{"num_attention_heads": 3, "norm_eps": 1e-05, "init_std_up": 0.0704, "decay_fraction": 0.637}
Each number is 50 + 15 x the weight over the matrix's rms, rounded and kept within 0 to 99. Layers, rows and columns count from 0.

# v: layer 17 attention value, 96x96, rms 0.0925, rows 38-44, columns 0-95
# o: layer 17 attention output (transposed), 96x96, rms 0.132, rows 38-44, columns 0-95
v38:69 94 76 43 49 55 40 55 43 35 52 49 40 58 40 30 65 37 37 47 51 38 36 38 47 44 46 33 70 46 47 31 38 60 61 91 64 33 58 37 68 77 32 67 43 59 68 69 80 53 67 61 23 55 15 55 60 56 55 61 53 33 51 69 55 38 47 35 51 66 31 60 40 37 60 56 57 43 37 57 69 49 64 46 40 47 41 41 44 51 50 73 35 67 73 71
o38:57 44 49 75 78 71 56 17 55 36 75 52 25 50 50 38 58 46 64 35 25 45 62 56 30 12 64 59 28 54 49 51 29 33 61 32 44 49 42 58 20 61 51 58 52 40 59 45 42 66 37 56 61 88 59 41 61 73 54 71 46 46 52 24 35 50 68 42 29 44 43 64 40 69 55 45 10 35 64 33 47 40 49 80 57 52 30 42 45 56 56 41 48 48 42 47
v39:70 23 58 19 55 42 55 87 28 15 73 29 58 66 32 66 36 44 40 52 48 43 39 44 34 48 39 43 68 62 42 32 51 38 63 86 51 21 52 54 73 52 43 36 54 53 67 62 61 56 46 51 48 63 60 27 51 10 34 72 36 46 76 60 81 40 77 34 56 62 42 34 49 50 60 48 67 63 53 53 50 52 70 37 52 56 74 60 44 70 52 38 21 32 58 56
o39:65 54 63 66 50 56 54 19 64 46 43 20 35 45 48 09 42 41 42 56 36 55 57 58 24 70 54 52 30 53 66 66 55 73 30 40 16 67 57 41 56 60 47 49 24 76 56 56 38 56 53 46 42 47 37 35 76 58 59 70 64 64 60 32 32 60 37 34 34 32 30 66 57 46 21 37 44 28 56 50 64 65 55 57 64 59 51 43 50 30 57 29 72 54 44 64
v40:54 05 32 61 57 56 37 55 58 72 52 59 39 16 29 50 60 47 44 71 49 59 85 55 57 47 53 56 41 54 46 67 58 59 48 67 49 25 41 73 07 36 57 24 59 59 48 41 27 46 65 49 48 04 53 61 70 50 70 44 74 76 56 34 14 68 38 55 71 49 68 32 71 81 57 47 18 19 55 34 48 34 14 76 59 59 56 34 60 40 68 23 37 54 73 49
o40:29 71 75 11 74 37 56 46 54 46 11 53 73 87 54 59 54 29 44 56 73 86 42 53 57 55 33 51 54 66 40 49 47 51 56 80 50 66 24 30 64 18 51 45 90 23 46 59 42 35 58 22 33 51 66 67 32 58 39 45 57 48 30 48 61 45 51 63 67 53 46 41 43 17 67 40 72 59 42 63 51 86 66 28 58 45 30 80 71 38 45 59 44 47 39 59
v41:55 54 43 46 38 79 42 90 58 50 59 36 42 18 36 66 37 52 71 55 42 38 47 67 39 64 67 54 69 38 42 40 44 72 61 56 46 38 55 61 33 32 82 23 44 78 26 71 39 71 61 42 91 35 41 54 37 53 36 54 63 76 60 43 53 67 45 36 70 40 53 56 53 59 56 54 40 77 36 40 47 57 32 51 48 53 77 32 53 67 50 68 72 51 68 57
o41:33 40 66 48 76 49 28 22 41 59 34 59 60 50 55 42 62 48 51 37 46 71 37 59 31 67 46 50 54 28 50 51 65 49 52 48 81 36 32 56 85 18 44 57 50 38 63 45 36 43 60 31 28 25 34 53 55 61 72 69 47 50 45 46 38 32 36 70 37 57 52 72 62 62 37 00 66 67 48 45 23 79 80 42 57 63 64 55 80 38 61 48 43 32 38 42
v42:28 60 51 38 57 38 72 20 45 46 31 73 53 52 47 78 44 59 46 63 46 52 46 30 37 59 41 51 53 48 23 39 53 36 32 63 46 30 43 57 40 51 47 61 28 33 52 28 34 37 37 50 36 41 59 56 41 43 15 56 64 47 18 54 50 58 34 47 23 70 39 25 57 44 56 68 58 56 45 61 62 78 21 43 33 45 54 42 55 60 19 60 55 36 19 66
o42:36 31 11 44 27 34 62 82 48 47 62 39 49 33 43 32 43 42 80 46 60 44 63 75 69 60 65 52 33 63 57 44 52 38 61 43 39 61 43 49 49 48 56 43 62 62 43 52 54 70 39 44 65 23 34 36 50 25 60 39 51 49 66 79 46 36 36 52 30 63 67 30 23 81 42 68 57 37 50 46 54 41 50 48 81 42 33 31 56 46 57 48 47 66 46 44
v43:45 56 54 34 56 57 46 23 61 47 55 62 23 48 76 54 18 37 43 27 62 67 35 43 42 35 41 63 64 29 15 44 59 44 43 49 57 61 50 29 42 53 48 69 41 59 49 26 52 50 36 21 61 17 33 61 40 60 57 65 28 68 48 59 42 27 48 55 57 42 73 81 40 71 56 55 26 62 69 64 46 47 49 49 46 40 44 46 60 60 44 50 69 54 43 74
o43:54 61 31 44 39 33 57 52 57 32 55 68 43 35 45 36 43 67 47 45 46 43 55 28 65 00 60 30 64 36 45 53 66 39 50 47 48 42 39 40 43 52 54 55 20 58 38 34 48 46 14 42 78 33 52 52 21 53 53 66 67 43 20 58 50 33 55 61 31 38 38 39 52 60 54 64 58 50 33 37 51 73 48 43 28 35 46 43 67 28 50 21 30 53 37 66
v44:41 24 49 38 43 48 43 47 69 56 68 36 35 66 17 62 48 60 67 60 50 50 25 30 76 45 44 43 53 55 28 45 61 48 34 61 58 43 52 59 60 55 62 45 79 41 61 53 68 35 67 39 49 55 30 45 44 74 50 59 49 79 93 34 66 50 79 49 41 57 61 23 54 70 39 52 33 53 67 35 51 51 51 08 49 31 99 46 45 66 55 42 53 24 30 42
o44:60 61 75 63 40 75 52 37 55 41 19 62 54 36 37 34 41 19 52 60 59 36 89 58 43 35 39 30 56 35 65 57 47 56 37 65 33 56 33 38 68 36 49 90 43 88 25 72 57 75 55 24 48 49 32 57 32 15 48 44 60 60 37 38 30 63 42 54 51 37 38 68 54 41 44 53 41 53 44 55 48 61 65 55 53 51 49 36 45 55 55 16 48 70 64 69